{
  "n_head": 5,
  "norm_eps": 1e-05,
  "extras": ["capped logits"],
  "init_std_down": 0.00805,
  "beta2": 0.98,
  "decay_shape": "linear",
  "dataset": "wikipedia_en"
}
Each number is 128 + 24 x the weight over its row's rms, rounded and kept within 0 to 255. Layers, rows and columns count from 0. Numbers have three digits each. The size before them is the row's rms in percent of the matrix's.

# layer 2 MLP down (transposed), 640x160, rms 0.0706, rows 273-316, columns 0-159
098:155112144143126151090151149134105125116166092122108122147095156166113080159104099111115148140108138136146117110123149112147106117159129114114115150158097127144127126082138085132128131125130159137150147104136114160119150140127117150104157147086048156136115106153122093184158073111102151119137143152132160051118109115124155149132142127100103155100133146129131126119107118120087133110159091136172152107119114149138168115136152115123135120119146120124188123083151102155174122136093126
108:142116124136128170118122134118094152120175102121117110135074187125135104150112105115118165174108125126130130120069115112161146155130139100111106162181131150134127109126109099110116173109124128128154104112123116134086142126163077133134128121083066134142152111148126129141151119096108127145130125120104125102133096133145165151125128113105075146099149124168149100115120173087108141098138138147169175127141121154145166103164139132110126100134184129155147118110178098153143119137112126
094:145112133180136125102112177124103127101188135113116151125090130137128123194100143107097166156095140128173113092127136110179129104103123125175108144173099111149084106082138101086137113100080131133135143098148129125132132163169135164155139176103073152115127110113102116176147122133143119137126126122101143095117111149116159140109135104108112135098156166127139123085127089092135124126129117153154155130124098150140159132128137113120116142120145130122159133103106125167150139141136098
158:121131096150183123129160173113095184130123127114139139112131169128112136149106142134100079149127120114115159091120129129119125114119106104113159140089111069134151177136121118076134125074125129110109121139121150179122128155160127138100152082108125106136114114141134048142145137085106167103135133130082139112124110123093137146152156115116116130120173124164132121152125108134108170140123148169135086119151161141111131111130110117111141161132110129141175169126118134091154136136091153
077:134109142140148119140137119108115139075184101165111117134106132121113148172111142106134110153099144141099085141105122117120147109136145136154176135140110135094103098141129102083113142164107096135153089117128129142104138114148105149113090200132112136095179132156124150159137123133128103097129125156134142116144086145135089145158112100115106132101095126136172104087141070111144122107145104177152175149129138158129125114155141136118152087114165119144100179124122130162148130110088123
088:115151147146164135109152132147130166060159138163105116135103157120112113153111136102072113161119117136125128111128126097091108109153140143135117103130088109128074133131140113083128174109126138106140132153154116102123128102151125150168132128132119143162143087091152076127140141091117136194143128121146108133132164188124130106122112115162101128118139129164127077102186117133143148115129129171156146131106147176123135143122140126113170136110131098129153087127137125076148125126085141
081:128153147145117154112128142111113138137170136190128086104106142101142141207120178125112119187091140127138138141069126109153117143094123112137119127153099169127077098097107121153131134127142158150165104156118105158111100127130102138139114136110117107096151156136120103146121144137110112160128133154118116083140139149171140144144115085129097157078107129150133119124165107108105108121155106165151142109163117155139137100165096116154154098127142103112157151108135071131124121121102119
061:119127139179143113186138135122093140086207110155143118177117143119181132156098149119130138136130127142131110113101116082134139137147120094152128143175130127127060120133122106090118127128144100096180103107111113142128117149132123142168149172109094118170128121150128117188116120124117117144113114164111097097112106163144110142133136114098108123116139100160127092082158142130124142120101078161162154131134144167135116126162116120144161104127154104137127101122145098140128124133092117
082:121101125136155145134166171071093131110201123158125115154097128110132129166108123099117126169106148131148150122141132125126131132154169113123117123124145140071070125107134108092142159130114117154161119126138106137104142135106120181142141165088082141095132080125154086194103100147142169150085128164088149099124139148123175129096128068130125153096149133171134128115142109108123145102107132125157128143112110137150146116151137122129142117123145107120138092125132132137138144154119121
088:177126099094140102124104174148104174078194097162120116144103141158148113111103164110144148121126110114089109160177126085100124112146137101154120110125110117128133117115136123064138158140180139111140118106136115148118115150077114127114091123137124129162157140138147106132122158102123115130124126140141112131151124108138149144156108161107140153138108113164157122065145144121153094148152110156137104134143086123127127150168138114136139165138121115138105167103158059151150129121099122
074:173153125158152112101129135127106160134143106178125104164081099158131138161116123112130105187125134136131123138129126089139097121155164139137113146133127118067096121140140087126107150078106182127143098169155103158086139108135122164139129100133097097093107145112112150105156110122124137132133127156106167102127134120137166149106145111087100150100138123172154097084139151090149129097114105147155154171113145133133144135162140118139100086121153128154135115103148179142115147131110121
078:085183118175121140103105151099089159089133124117131096116094127128128154147122111135138074164141127139113103130113135122117116140117142084161146109135146135123120088066146148102164126118153138137104117115137164156097111123138158140129092149106107138119147105135159183136147137114141114169139133119101141110114164167174225115150152098130106135101132156152153089096127149103119142099123138129123124137169101134126175119143145127124100121148167100141114141105158117134136117100108131
130:178087082113108097111167114121136122083166131143122139148113155119148124133116123128106168166114139108123137132131109143171140116119118145136148171159105135088116078132157100103117137112131138108141110099107150152113128125149138134134156173091079160127169141126117108167131138091141135144101118099124147141142118094101131159091158085166096180115140135176120098127101169097131114120126140155158148113144117146113159090158159132065126120125160121132139146120168131114112125136089094
096:155122109153132130113129150157079185124179105155133105141096144146147088159122137090139146162120138115112116131102102118179107132119146123122157147148119111126101137083114099099118143136149167117163118138114111142124096135149080120058132127107076172102130106165120136155137091104116142112138123134103169073121118133148155160118134109121113142111139150144128117117118136134093127107170109166183169113164100166142160125136147118128141102134164134143183135109131118141127147135091110
128:121131153099157141106143142122172127151098138162144140135136138151127178154113141134077126081138096165112136144132124165151116100120110154089138119134153113132142105115108130167126136126155108152096135096134119132160135124107121166138131114090253134132120105118108098103124136137130127134118130130135097133180127144160093148139107105081103141140154090136120160157146128126097106134140103122049113135082134102144125157150097122100107146125115143144114138131126110122102099147124146
101:165179148130146123125135166145121158106154143126131089085108158125090140157114127110146083161165126144136136138115137125134140116130201091104120164137111148083054138100153078098105162123133130120134124140146127172124119099132102136125135153078103147141153159152125107142120130128140159130121131137100146118129089155128139145102115060123118142111163101124134105124161121108135092133093112114166131093148151135138137164161142110074113079133138132131130104111171138133123151106117139
183:171106094220162138114141140122135130127162117154122113112123161135115092142149133109200143167064152097057171102147121124118114172117121146149124129127116134141112134153142153140109136168168154105079101123136155130133088128079132137138128097120129115097155125086130101146121099145124101161162130115117130151133123111122100117140140128094156158125174088090103113139111138102149083138118115156125110125133156144142086139104135140148114120117154135122121141130113106122131116104135133
076:145071133181131154115113143115120136137133093158124096081083128129114134179148136093109114146131115120118142162084132067167087148148147116142122131142131137084116102118106133120141128131128117124157128142147129147124076122117081129152109154146126126115112119075105146137158142135117168130137132149111138114127139110157126130096146179144082121096119115126155149088117062118114150117133108150130135106157154142180172134144168103136134131143172123150129062101109159114160134137113130
077:161137124151146121149110088134107139083160090171107141117096142126090115156145110102106157163124135114089117086097138133077111128132123125194132136134132118123097139130142126108161150117148099132148108147124135132147111185113115120158125147119161148158167139119144134157129137132105096133167123111145159153119109133170116155160117094185085139088116085164120102101152106120146115120168076133112187135173144140147134116144147106113125079111138100116102131118137127155113163127140141
074:171130136120081116108157141115113152083193096170133100157154137107122136162063108120167116148160126127120104100109105115143119118129154110130154163133140144128104114126124120095145169112146121083182104123138119108125142126091093149128110141100126106117155137087146132134135138149090124150114127119073160120159118161102144191110116152124127138110149159136126097136146123159151131131162125133108099147135132141141147166217144110103114081133139112121143129116131108153113125146119103
104:163113150137153136089104127102114161099141104156115090146096161131150112185114140098121175147098108151124115133117147141111114141139153110136113134140129115131105136104130116124136180128132142126163104110159105123120118131120097117121124153153104133129144098118152126140161135100102160173122129145105131077133101119138118141096125117080118151089115146100123091134138108098098156124163153099155151155131094193175140129172170115116125086156158123157149113088177092132143127171088097
087:195114124138120100122157086131110158093162131169143126161084125126122103150093129108136127170124109145166116161117125074148158089117152107094137164167127134105109074133144106114118113118119136101137102131142120135099166124165129154126142093099118148122128104112136187167177126157146100118117123113083117117132142167121171130140112099131148111100104144148139093122169079144145126104151087126146092159155152129154150141161171129110114125151159144119112093139122122127103120133122134
097:163143110137146135148141143111084175126191115109133107141103095119124113106135141118174134145187160138144073147146127133135163134133127117117135173143129119140111139124156129074117145115122115129085135163149104147135120135133117114076121118094071147152093090163104104094142121152094099138120119116130137119123122117196106123146159130101128139115112143113107113102170145083161130093167103150161178154112123109117126135134173147125101131140120104149109139146090175117108129103119131
095:149131144125140174128131161102103185100148123158129104141082110098116143137144120125141149177103143120106103107097133102144083093125132129135108111142088158131053099136176099128128151132105102105151119151130161130119153164175105136168148141141120131169146122111126096146114103125124159155136116117133157119128116142150104140094112127147097162083105122128159082112123115115148113105107139140167139120161113144155150124136146125131160074131198101134087117129166134163148119128114109
079:170176120160091168119120122136129173087169089114151095105146133108089118129096135124090110160088131126114140163097138115083152146147142149143143132099114091084090139130120141139147145159124178101174137117143137107117101103112134152159109138135104179126133108108168142125142132109121116123147130148100080090154139178139112111141129129147122106100085097148145088116181145146168146115097140160146161094118150114133147134127121133094141111130132107114125086145178120125141131113124125
099:147134132172140183097128154128109146092187139152142095140065146121144122167078113112108161137129156120122131088087110143174154116121106123105116137150123120123117144083141100119126124115156102159144144089126131124077139159142075154110149131095079131141131096139123086134177132104119145141117125128103119087111150162147165140126130069120103138110126127158166109150124117087112130106146110159164167148112131141145148110128143121137117155130172128130151117118155109151147146098133102
092:191123123118166155066118147177082140117160107141127132138113136142128142139141104096092126174172136121117151121132126107136152138148159126124152140119092137102096128098125114113127140112144136148124086149112118169117108122099053168103154140127076149124159157095110108110148107114124132115131128151092159136130134143124155177170119104095121127120157164174137103129134155101109084087130093134149131152129147129105145118158154116112115095136140146130108138107134135189130141088101123
104:137118131168168145087130113079121140095169100121103110136122140141132135143149124120124214172100109140116143131137139131117134137154102126098086128131129124142152116140102172089140144157144132113145112148133094139102138117137157124127110153162100165108107115105177102140132143121099137138126129102110102122139120192144084161100096138092102124086112139118144085127168121138127123077161153129147161146124082161156137138163092139116114077125107135152123119150143086150169125133145113
092:148133137138191130085125141118097166094151139166141083112090146136131094194135122103116142155086140115131120144095129152176127151125101117138127131169111146091091142122135096092156141140120144142152120117163134125130121128153114151132114164107045131138141106139106121169146110118133121156130142151120132107130093148145118116112135107128103146080161139148157118092134145124116132097156081135164132144159071131136161120137113120088162089114153095140161101113136147146115143134090119
105:120140108139090133148184116091101174107165136104129112156130156087134157105118149130132114159131151109111155161137123073120173106094157087105165106116084082130142120110106146141120136129177166139152115137122150126092129132143097140177141163124067136103138155149119100154126129116095158111109136094151166116116123147136130119114123107131138112080118132116147104133151144102121126104144078150171146128152127174133101090123153144113132110144160121146132096154132123183123103117098127
083:187089173142098123127113166124090132133174094168136097161077147124120128134107100145106136102145132145098109147144113090118120126103178153134088144136156111110138091136149124112152104146142128120160116151123094109113152116082103134134122149176137162104109123061125129137118113137126105159135133160130105091140118132107166137120120134083103084124122108161127113139155113138132157131105131148137144128098133148174132141178114101172080134125131122158103131129140161144115118134194139
123:178113128125149145108117120108095155116115109142127111117158140133164139104147145106115149175122159126124164142127125137129113165111129119104143139147073129086122155118167131123128121137169161122170097130136132124120139111096108185125169123138070157104134142102131089155124131126159132121104116110120154104119115142094149146153121091081136151106117155129095094154138114082073091082154096138179123158135134111135185119115160139107167109131143090121168137114117140140127148103109083
088:149117116192143137124097146127095168143128120102136116144152122134170128143124153100155168171140135102173182112103129119145133185157119119099140133134086132142120131087138101132162145100150125114139098130135122149125143122115131145145142123125093156101131093115145072125119067134134135116134135107079163089116132158139143110118119097111139117118115134158191090132143138094141110123145099166147161100109123167131161091150148122121130099124175082116145105112081083138109122142119119
061:136100168177106124120134154130129102131136099131157137085084151110110140126128104104148133176146124167149129103133133112100112130118112084131102140107109113106087120088168126122120186101121121105137093148125118137149145147129124131159126131113168151137148150105113130140147115114143158121168113115126201132115174123099164105149116082109112093130134120104173138087154126102101121092177134136133112121121137145138163084145116121130104097149164120135125120124174146147161117127053156
082:166042149106162113112103125097141113103151159135106085108120111121097137108127149142140151138117134129090113094122117121140140137159094129104116119075116161094152112141182139153095145125167148117133111140135135115120126156104092149145169103126122176157167107114157132130134093134130147121151146111097128158138081120135147167128104098170133109128102165084155091126182066135107151116166121128141151111134151158144125140128131112160108115130112142128108140098135147166149131137098135
105:114141075173159095087125125100096148081148109136135096135116132110123139110129109112131121148159130093122102130066139149106145150124175093123104139182105155093106108097134149100143162129147121145125085125132101136119154102150135172141134170101090140105131139147184125150119146151154144139122127128104119132157126124168130141125086114103120155094136177148158099105149140055131135099145128149147116157160113143154153112173112122086108134137160120142155152117121128140119133093115117
134:142107088095138143136131154120096156109183110120098135097113150122142103121155140133116136182133142134107159102104141138166186122113126107117122142166145137143150139129114100143141101167115134069108131113133088094124138143150142143133161160072121107134153084113145087100103142160140160112100128138116099128086129090120128110125113114134145147109137127157112125128181142138110090118164122138100141147136135113156153118133118133037171164149155133127133162115160125102091124112095141
108:131161147132131098117137137123118160105192131188141104139110133123144126158142123126100156183106152111140196138112125105126125092134126100119115131137128144102130107109126118102126155112115171126149131142119139174156140104118121152121142094107117137102137103086125116133112125099121159172097118123124153124139160161137121186105110070087107155106110078147130110084141193089134103120128107117139122125138131139108141125170161126071134094142173136133166124122132168166134147140126118
107:112181100126143106141139118120112141143163127119125162093130142142127126098141153099121137169127130101121164125105124127146119115090162086072136080138096147172070111130137120098152137087137107136131105178150106143142159113138111094128146131103103127149122130137129092133124138161106147145129134118146116106106112193186139167152106149123110132112097132135138109135092147102152124097106130113166169122145116129140098102204097126140116118129161139094186115140136085119152134127126152
084:156110140208118145063169151143130132116162130164114122102119132148117126160101119104135168166096128123151141160110111082131147155137100111160136094121116144090123099096096142108119123114189142114154088141124119154145121131108143113190118166118095158124152149117131169137144175131135106135116139096113138092117125152121098130139152135134113118087119115140183088140160147103111112101110118161137120122123136168127129094156149127142116087128179094138112100135124122134132138160139130
107:122123156145158131091163140106125154092163132182120069085105180139118127156096124126138108175116133114186109164122121087102152118133130116133151153100098124126094059118122115137137137170099128130122136124138119176147165127114144117113124107091091111150144127131106156157145142159122093159125121119109108117124105148142162130128104145061138146110109095144162130099128116142185087121118077164151112140134130129097124116113127152112147133159145131145100119134145119160105136112159115
080:127156176148150140111162159149121120145188114174123126116125118153149106124123133107117138214124120146118147184117139092161125149154144157150133096089118156131075099078138093127141114146130144120146135112141111128141098127101122086157114129136119132100145123088144175091135166132119142140138139125116173124101153139154104141110119112115094104121089093123138098075153086153147136107142086117116139108107097141167167123117155126165120113101146115126117150103119137109117117160115151
116:136143126067080100152082082130144142150106138081135113159096107157180100142117145141108141170071072103136149087150145070134111159141129159113114131137077129140129151123110138155155138126119153082109127116117122117146119097140148151111124139107159123119084103157097109168137160145112141146111149173097126116142110118176118128127131120145140160122149169129113137113129192139104128140091120137117137147104095148093131133119159134135151108150141133111129140134173123125165123131129120
105:173137131169128116090113140131091183088173126143105119155085116134113114147099076092113171179098133119135108110136153126154129131120151119138112113120112106103095109104154119112139134085113144135146137156158140133100136153148122140158130149085052149132120122126106160168115108150127162136139126129115163119122088139126156147122146114113100153091141142143159104126132103119130119109165114144176162122162107122156170121143126117121123107121162097123179121105127108121136178101075135
# layer 2 MLP up, 640x160, rms 0.11, rows 274-317, columns 0-159
105:169129114159155116122145149107086163095160162174156123139084146135092161137129160144148115168114167081143129162116081108149120142100148113132161116119100127080087096141147092112123161099115123100127130117128105162151146115142099137145128158093091123147132141128121118155131119142148134139106106100105133120164123143087107154111150100106094148117131138156158086113188145108151119117125101142178126158105109112102116116174152158103119091162164132153139111150141110143115109128102106
099:156132117195133113102167147082092163088169184172127098122093121132117131159101154118145123156114161086158123125121099118134106128084147137151156126134102131087091095121160098118136141101096128100139138133147109154148137137144126165171155161115096114144142111135115114142146128142155130141113120087107144117159100135091122121092143121113085146105158126165150082096181127124157112112145079126163136152114121105128146109140170158125112113143130142129128102150132133132120101141115085
112:150131113156151145115136184092077172107154112166190148077120140152085151128130112117132104164092164096124164161109094097125103144102117139122150114113126119124128126102113088127125136114154101137104140116115162163090109120127091091138107169128087136130138115122134083153153139152136137154128127086092112138197134142105108123135150105105092129132161159143140117111144128112147113120121115122187145108142147132100123107147117146131135106127140103197165142128130160129146134121147130
103:155128113169167115100160136094088148077159162174150126124081123131116157141130162121135103175111156098151144146118088101141133119082138123141169136117101132078096109127157112097110146089084137093132126145125127178140143146115122152155149139131087133132146119112113126142145123142151125153115114099107149119165108119087124154125127100102098138112134139156171087092159121114157100104153074148187148151109130109124119115133142155131123119169162142156112097141124127143120112115113108
099:159133125165160139106148140099076164079159173187138109112079135131095157126121146112128129167127142095156138147113093097129108129078157127133124127128114121079088136115152109100126147089099141115132121131135127167135140115123115156150149151105080104147142116116112111145146143118161136136122119093092154108167114125079115140114153093108094151103134150162160083104178139104155125104140087145176135160112142107114133115168147161126123118139153134157139103157139108132129116127105120
102:163129115174147129108153129083091162095165166177140099125105147127101142154135171131135098174101148116154146149137100096137123127085142116147163139113094126075085127120157102113114156109113148103130118137136114176149145134149120151147138152110079119146134135121109109153132127134155122158115113111106136100168122130091125149129129091106085161098123150160162076091172145110159111109136087146172135156101141094113122129157139156125116094143154147154131106143145123144131094117121113
096:148130108173146100117161130103094157084162163186143100140090131151106152140109147119134107167108162116150133132121085111145118117082133116155156128118109128080071109121153088111114141087113126107142121131126118167151150116126105137147136160115081127146141151106121119167144114148162122149119105124096147110179126127081121132121131097104079146110130138159142096080179140111167109115141092151189135151120135110109115129155138152111133114162164142143133097141143128133108115114109119
092:157126116164156102105154146098081174071152148183157105127087130133109168142124132137154111166105161100162130141099087119132106133081162140122152129117108129090092105113151092106134158104105153105119133125143126165124168141124105145150132160112082115142153122121120109150138113151155128130113105105092137082157125116102120131121127110122081151128141137161150088097171146104170117118148088143189135156100124111108127112148148156112132137143161133139140099146118138147121092124114111
099:159122114168145108103149139097081153084159165176147100123094138131104144160120160133133113172112162088160142139111085117140124127092137127134155121106111143085101118118158111102123157103109150106133110140128137160130138136125089138141140148110081108159156130104112115160140113140164123153118112107094143119165118120090116139128142085105076141115123138157165078092158139115160121113154080146180141145111123091113120117167147161116129101162150135152120089144130138154130108101107120
092:156128116149146105108154149103077150078166164176128101151082143144103154145105161144128096159090152093142136136116085101163117115083152122169137121122107117093092117121156108108115150097094144103131115136133117160153142125136121144145147153110088111146140145121091111148144120119161134148125105117105146117179119126086115132131148099101090147102126135168150084083161134104162111107136100145183132164119127106114131122163151162114124091159151130146135108146147142149119100117114118
094:154136123163130108125167170084073162083173181169164121119088127122088163133105141153137102150092161108151143136120091099135118132110145091131156131121117119098108091107140103099128157108114145093107111126120115151138131125149122145142130149106089118148129126123115125181130143131171120140115102098094139126181128129091113148121132071121113146117116125152161082114153160104155119113137112145184154146114122107088131123152150159129112115162146135155135103149131144144108092109108097
115:165121135166180143117140130107086141090180139167152125139079146143134161136134145147167114150135132095141139144114099136126113138115170116142157111136092117077081094118148117121109149106107125097121114130116100151151160107159114138154112155091097121140159155148129116140138136092138130141118094108095128113161124136097109158131123103089107168098125150153156114105165171103144108120137075140158137168121114114117117125153164152127095104136191138136148105145136108150101089115110093
101:158134114162135106104143162113088149084162165171144106144095144130086152172111158129163124173101161091171117123112083104149107119080129111136167131113087134081098114108132101115126144114116119095125117131123120163141139112142114128136141150100095140139137128116106101165147120132162112137119098096094145123167122130089107158123151110122086148121139150159160082098179132120160096118132106137163137146104123120114121109165162164120124107158143128157155116159141124152119100121116093
121:136139129170098090128151137092061171109159177134136152112092105110120173135130158142183121126148157108131106151169084122142102111129124133118166124119107132120113099137150122122106150095088112100136129158126105151148130093149107159142134164105118141121116153140100127133117145129144113145115098090119145102159096149128111147128108098120114145110101122159164038119136131135134140126163110137157135142102140131099115115171166145128083133143191129155156128147123121147101100123102107
102:151139080167147126101153154105083153096155176170149100139094134157098145140130155127123091156123160106154134138110088120149103117098154125151147138116111123078089105128156105105124139100099142102107121147134136178148142121127118136129141174114095115135161133116119115124142135114188128137118124122110142129164132133097115131148134095099099142102148148184160088099179142106157117106131098163193144154091134121109111120146144153119128097148157142155129088147138126148116106124108107
131:150109118147179116113165105111136165120164143181122112132115160121075135142125128135168150148097154106146124138118095129134154124073121118130169141114116091137105145114147108091109154137148117094101081129163129162179112140109119167116137148099121163147156155136098118115079105141131111135129124074105125148186139119122085135129126136062114134109148136115121100126147171147136117117133077107148148178154169077123111127138123143096106105138122143138127138145123101136131117101111132
104:151121111166141116112150135091076163066148167190136113129093145121098162127129160126147112168101162094144136136120106111145113124093148130137164126116104126080089104130172111106128147112120135093123119132150122159137156136134127157150133154110084129148150138105103099150129117123159116145117100101106149111178108134091119141118124092116091140110138146158172080095166153114147123108151107147178144162116124096107127126135159162124128117165168129152130096149152131137135101108112105
106:167125104170151104114163130100068155066158179177140119125098135137098161160117150124136115164111163092133151130119094106135113121080141108155161137123106122088095105115145110101130154094108146096110120127136123154151148129117116143155144145130090124147122130105099110147133132145150116150123109106103154100165117131098124142138131095114090158109142138160157059087166139127148107113154081150177152139098126106105131114143142156116136131150145135150121094156131129153124096124126105
105:160135117153134107099153139100082161084158163170142110123101133131108142164108148131128108173103165130156141121128093108148109119091129126142152129116106147067088102099160112112114150106101136111132115130126120166143133118132116144147128153113082108157143135104112100159135127131162136167120113093092153111185124135091111156124139095118094145118132153158161088096178145121161111110143091145186126151108131108102108100160153153113116119165161144154117110150143125144131098107112108
107:166140112174164111096146140116083150092159158169130107133088155138102157151120164141153121180095148092138131143114091121149112145090149116146157131113092123098087124131152091091123149107099133116127127118128146171136132117144124141146148158099097132154159142119109109163128118121163131174119111112096137121165117128097102142133159106102074153112134142156159094107181150091152123113144095138168117156101133090120120119152155168099126106159153129142137107156129120136134105124102098
096:159138124178138102104148147105080155088167186181135096115086122134123169148109152135143129162103150103176119144125091098115102122095156114138158129111104134079092106120161090110115147084121129110134115141134134151144148129118119142142148155110081124132137135115103121156146121138161127158119109095087157123164122149093114139121130106129095154110128126152171087101173131114151116109160091153177144155123153102102124114147156154134132113156159135159136107146136147129128104110114108
101:158139102150141110123170135108103149081140138138160104130099137153123172158122148127156105178129167116179126138108076096166116131096131134138158161134081150085086116129172100131105157103109109090141136147117132144140163108152115136151173125114092124138133115147119128158135138126154133159104108111100143093174099115107135141092135112126107141118100144160157097083140126121167109124115088143170138165098140088099120124143149153115119132155173152125108092149124117143115100117113111
100:157139115165158114119144136102079165083143155171140106142068134139093153152145154113142102177102144092130148132118095110132093138075158130142156146131101120085094128107152092109118164120110148106131119141153128170118141120126117153139134156116082123160148120126108078147154123125170125155115127101094161131140130128097110132116127111101099136131146155164158088089176137102162093096151090129170143159125114114132127115162160162135132121159132131156144111158137130132130118110098126
095:177133124151136106127148140100082174076161172170156123114080132124106147140124150127144117163116138106152147147121101112137122139098150122134150125115116130073084104117164094107113158092108138117144116133133139166137138114136104151143142170119071120154137134115111109172130131129158132148122110106096134115160116121099118136114133081092087140102128137176159090110175146115158111103145097148188132139117124093102130115157141163112132099154145131151140086150140120143132109095108104
096:170125126177117136105149162106082144071176157149175143121089136130103166123127128149165099144113167093131141141098085122119117134082130097133192142121099120077092088105152091114135133090119109094113123122123125156133126122156107147149137142102097124154137122121133114147167121117150149134102101102102144130157141132103116155122143096124092139122135136140160097111169128110167127119131095137169141157093151115115125130161150154113127125148160153146137123147135129141120082122117071
096:163136129157148133099145160102058133088156163170160134134092136116117175140124185154134105144123152095151149132127095110152121136101133100134170130111087120092086106127144096121137142099099133113126112134109117148159147109140094152133135161099087125136149137119103115136138118109163105147114104120107139111180116133103115138143138094092109147115138149163162088107178124113153110119120105141176138155112152107092113107164151155124111090181146139148130096140138123156123110110105105
100:150133114165128113114131149104076158087169172165157122124088147148105170158124160127133117168116139096139140134124087107146119139089143125135152131106103124086087093113144105115131153090105138114139124126137111153143140117143110133143143143112098126159136134122116098155129122128157133152131108078080133129177125146096116141117145102098075154130141135167176079105189144115163113111136089122183129147116133087115126106164151165127128109150138130156137106145126119144133096110133093
103:160138104176151108115160139101084151095157182179148097130080142125113165149127153123138117167100159083172141135109083107152121126086151113143154137129104132076099105121157090123119154102119140111123128117136127167152124110133095159150140159104098113150136133120106113151130119150155125141117110108110138121167118130084116131119144105120076143114156134146161085088181145104147111110138088138167139159094120108108118121151157164112133109160138121134125105149140119132109112122095109
104:139145106158138108105155129083100139099162152172136130142101131141088153146104158156145098163104157100166135106110085100123123123091160121152189135126105127094127123132159100090117140113123144103132104124122102135150153122121133149146149139111093138145143128138099110145132150122134122157087091095107173129155118130110116153108138077129125136113114159149175093107178158105142102120138108145173153173130123101105121122162118160088111112174170141136110106135143111152112087108093105
101:153126135169145105113144140103066163085176169184157100131078137137118149165131162140143118168105152104152138143114081116131108113092143124136164133129098128101088112121142107119122152105112138113128118124128134159147142117135091124139137157115071112163152132110115115163131124148168118147118112110107140109179133114095123135126125107113077149114126126170152080101166133123160127117129086161190147135109141092109117124149146153123118100151169136150135098142130126154113103113126104
108:138125114171152116093151133102090120093152141162133113147079127103101155160116169164135108140147177095141154117117086126136103148120146098127167145102093124077100094142185105104129153131103129103150090130097136136154158108161129171141149138120096110136146118148131139123115125121140119145107088115121138154175106148125116129119154111113114137098130127137151092101180120124166110125140108127156148160103122100130123093145168152119119100173151135156099099146143130146096106102099077
099:159140105180151099117157152094093161079156159183150123118096138146093148116129145132151110159127159100156135143131095110135145118094146118126148134123089143082096114126160107108109150112110125100125107140137102158136156122136126141144132145111082118148138124143108098151143120150154126147113094084094145119174120146092122141131129100118092139122150150154168077108175126117166103121132090148170165174109142100116137126153154161107120125162145144136165102145141110148124088115103103
092:145124123165140121096146120091072155092157173178137116132083144129103170141133144137143115164107154088153135137126094106144103127089153114144153138106116126088091113127171131109129169110102142093134125148139140148152153126128118151152133137116085117159148148116101122172139115116164122136113104099107142126174112130097124144124148093110097141115121128174157075100172146112159106110148095128201141155100138094112116119133128152108127107152158144155115094148126149144122112116106108
093:143133097160157106114143132105074168088169171170142108128078141137085169139127142123139110153103164105159143139113079124141113132098145129143161134115098125084091116122143108133129155107093146101120105131148125153120134125125113137153126138100072115159140125102114100164121125121165123127112113089083141121166125128090135145130134114112094132116129143168155086099172149111173110118159083138193161163114153114112121112158152155118135107147142143158130110144135131142106109121109112
107:161117113150142105119144140109070152085149151175143113141061139128121164157123151125139107159124140092151144149127110121129132138110158108138160134114096133081102086125174121096142164094114138111127127138114117159150133128162103161132129151117091136143136125112127110150146120120153125147103106106099147137171117137087109138108142103075101142108142154142179102082165155112140100125136070135172151159099121107104146124147164156117097126161139111162135098139116129151095118105103104
092:144112092152153117112111135116118157100135183149123156124093102125086142093125151125177144150137148127139109164113094139154115149109172120152166138120091117102121120091118126116136144135127132104090114143137124157125102125136119108131134176085103149125116115124092117148124150129157125118080108074079158167143138096115126153116106115147123141105152161147161096097191138131132084124165075154150158186140114128133134105152125152105109162152155128137134143146150115147092125112084123
102:154108124147162134101171151097081117104146149180142123137098158126106175140108184126128110162119157094146121140120095097148135142104153106156150145097077112090085108112141118109123142117118115099104117145115111137150143109148125140155130152120097123169154156129114109122151133123172114150132114111093140116160141128091085115129138098102114145110127135167148091084178137097176110121147085144166107158098110130097107135154151153125135104166137137126160104137141127151105087129104115
093:155122110165154114114174140095097142108147154176152116127101145126089128149116154126138122154096148109192153113118098111156131103085148135129157148122118147109092113122140124092111150118094131098151110127130122167171170137117113137154138143093083138141127167118103126155117142136140112140109107113120149108174128141094119155122129082106083155117131138154147073104153143106152107114123114128177154156113129113096134093176127150104131091150162161146131098147138104166107095101101116
095:154113115171151112100152151088093144087159165176142116119094133143104154160112164121150112151102147091161144146125098108139114122090161145132161123125115120084099124100140117110113152098094137095120106127148103162152149112130130143165125169110084126142143138135094119139139129144167119155117104109097155105150119134092111146138130101104090152112132151159161074093170124110162121114152090156179130159109132114097133103151149166126132117159155132160144105149132126141129105116099091
097:175134118151135133107159166110090154092151174165157134117097122147117153143136169137147115152107150104140129142097091121144119126104151127123146101130093141085081103119153095082133149107102137101106108130141141173146148099132119160146147168096095124136138106118114113132121115132143117132105116107108139129152108135110111147126140070110097155115144161166147101114195121096164119109119095159201134163099120103085110116123151149131136110149148135179116109151125110137121115114111099
091:162131112157145121096154145089076144074181175175149107144100145145125146139112166147140107159098138110163126134111094112151134130091139129162161111125115110104078109104171111111112170105103129096132110123125116170160133120123121127147136157120081115134146121134104103144129130138168120136123123107109147105169100125094117132125139097122095139123133147160151065102165139102156144105136091157177123161109133099119141098144138164129108114171133139141117096155149106142112094136119113
116:169137117147105122123143114098100193126171159140182116109117145120121139172086158145102113162121165110141173127107091108165106151131138165125149120096131144121124101138124134094105169130110161111113128135120112120170146146106075124152112154123110155144125109108071125124128144150148145132096103084118111092150115141132123153117151095089094132114070126153154083111173133135140101123123112114166120122085115111097133092172137147112120122134167148126102119150144124137135095138101107
100:171134121165128118102142148104081169084162172161144136142087126123113168162089147130145109161114153116151133129117088120145118135085140117136146149117113122081074092134163117106140154102092131104128146150115119178137136117141121136162163151122104131145122129119112127158136115146160127154119104101110135116170101131094118139107154111119075150107132139149161051104173127115148116113140118137161150155098135111135133104186155152111113095153145129140126101143136127158111096119108110
098:159148119174163125131158141096069168081159144163158113122097140138100178145148136130143095175094170115152158139122091106107111134092150138125172109095131118097101121115153104128102163110134129107124121132135121156132134132128104151143122166137088142143155134107117098144154136137150130144099096078115151121178118135105114143127152101104096131119124148172156088103190142119144114111137100139183147169132147107100109106145128156124117099142163129151140099140121137134120106102115128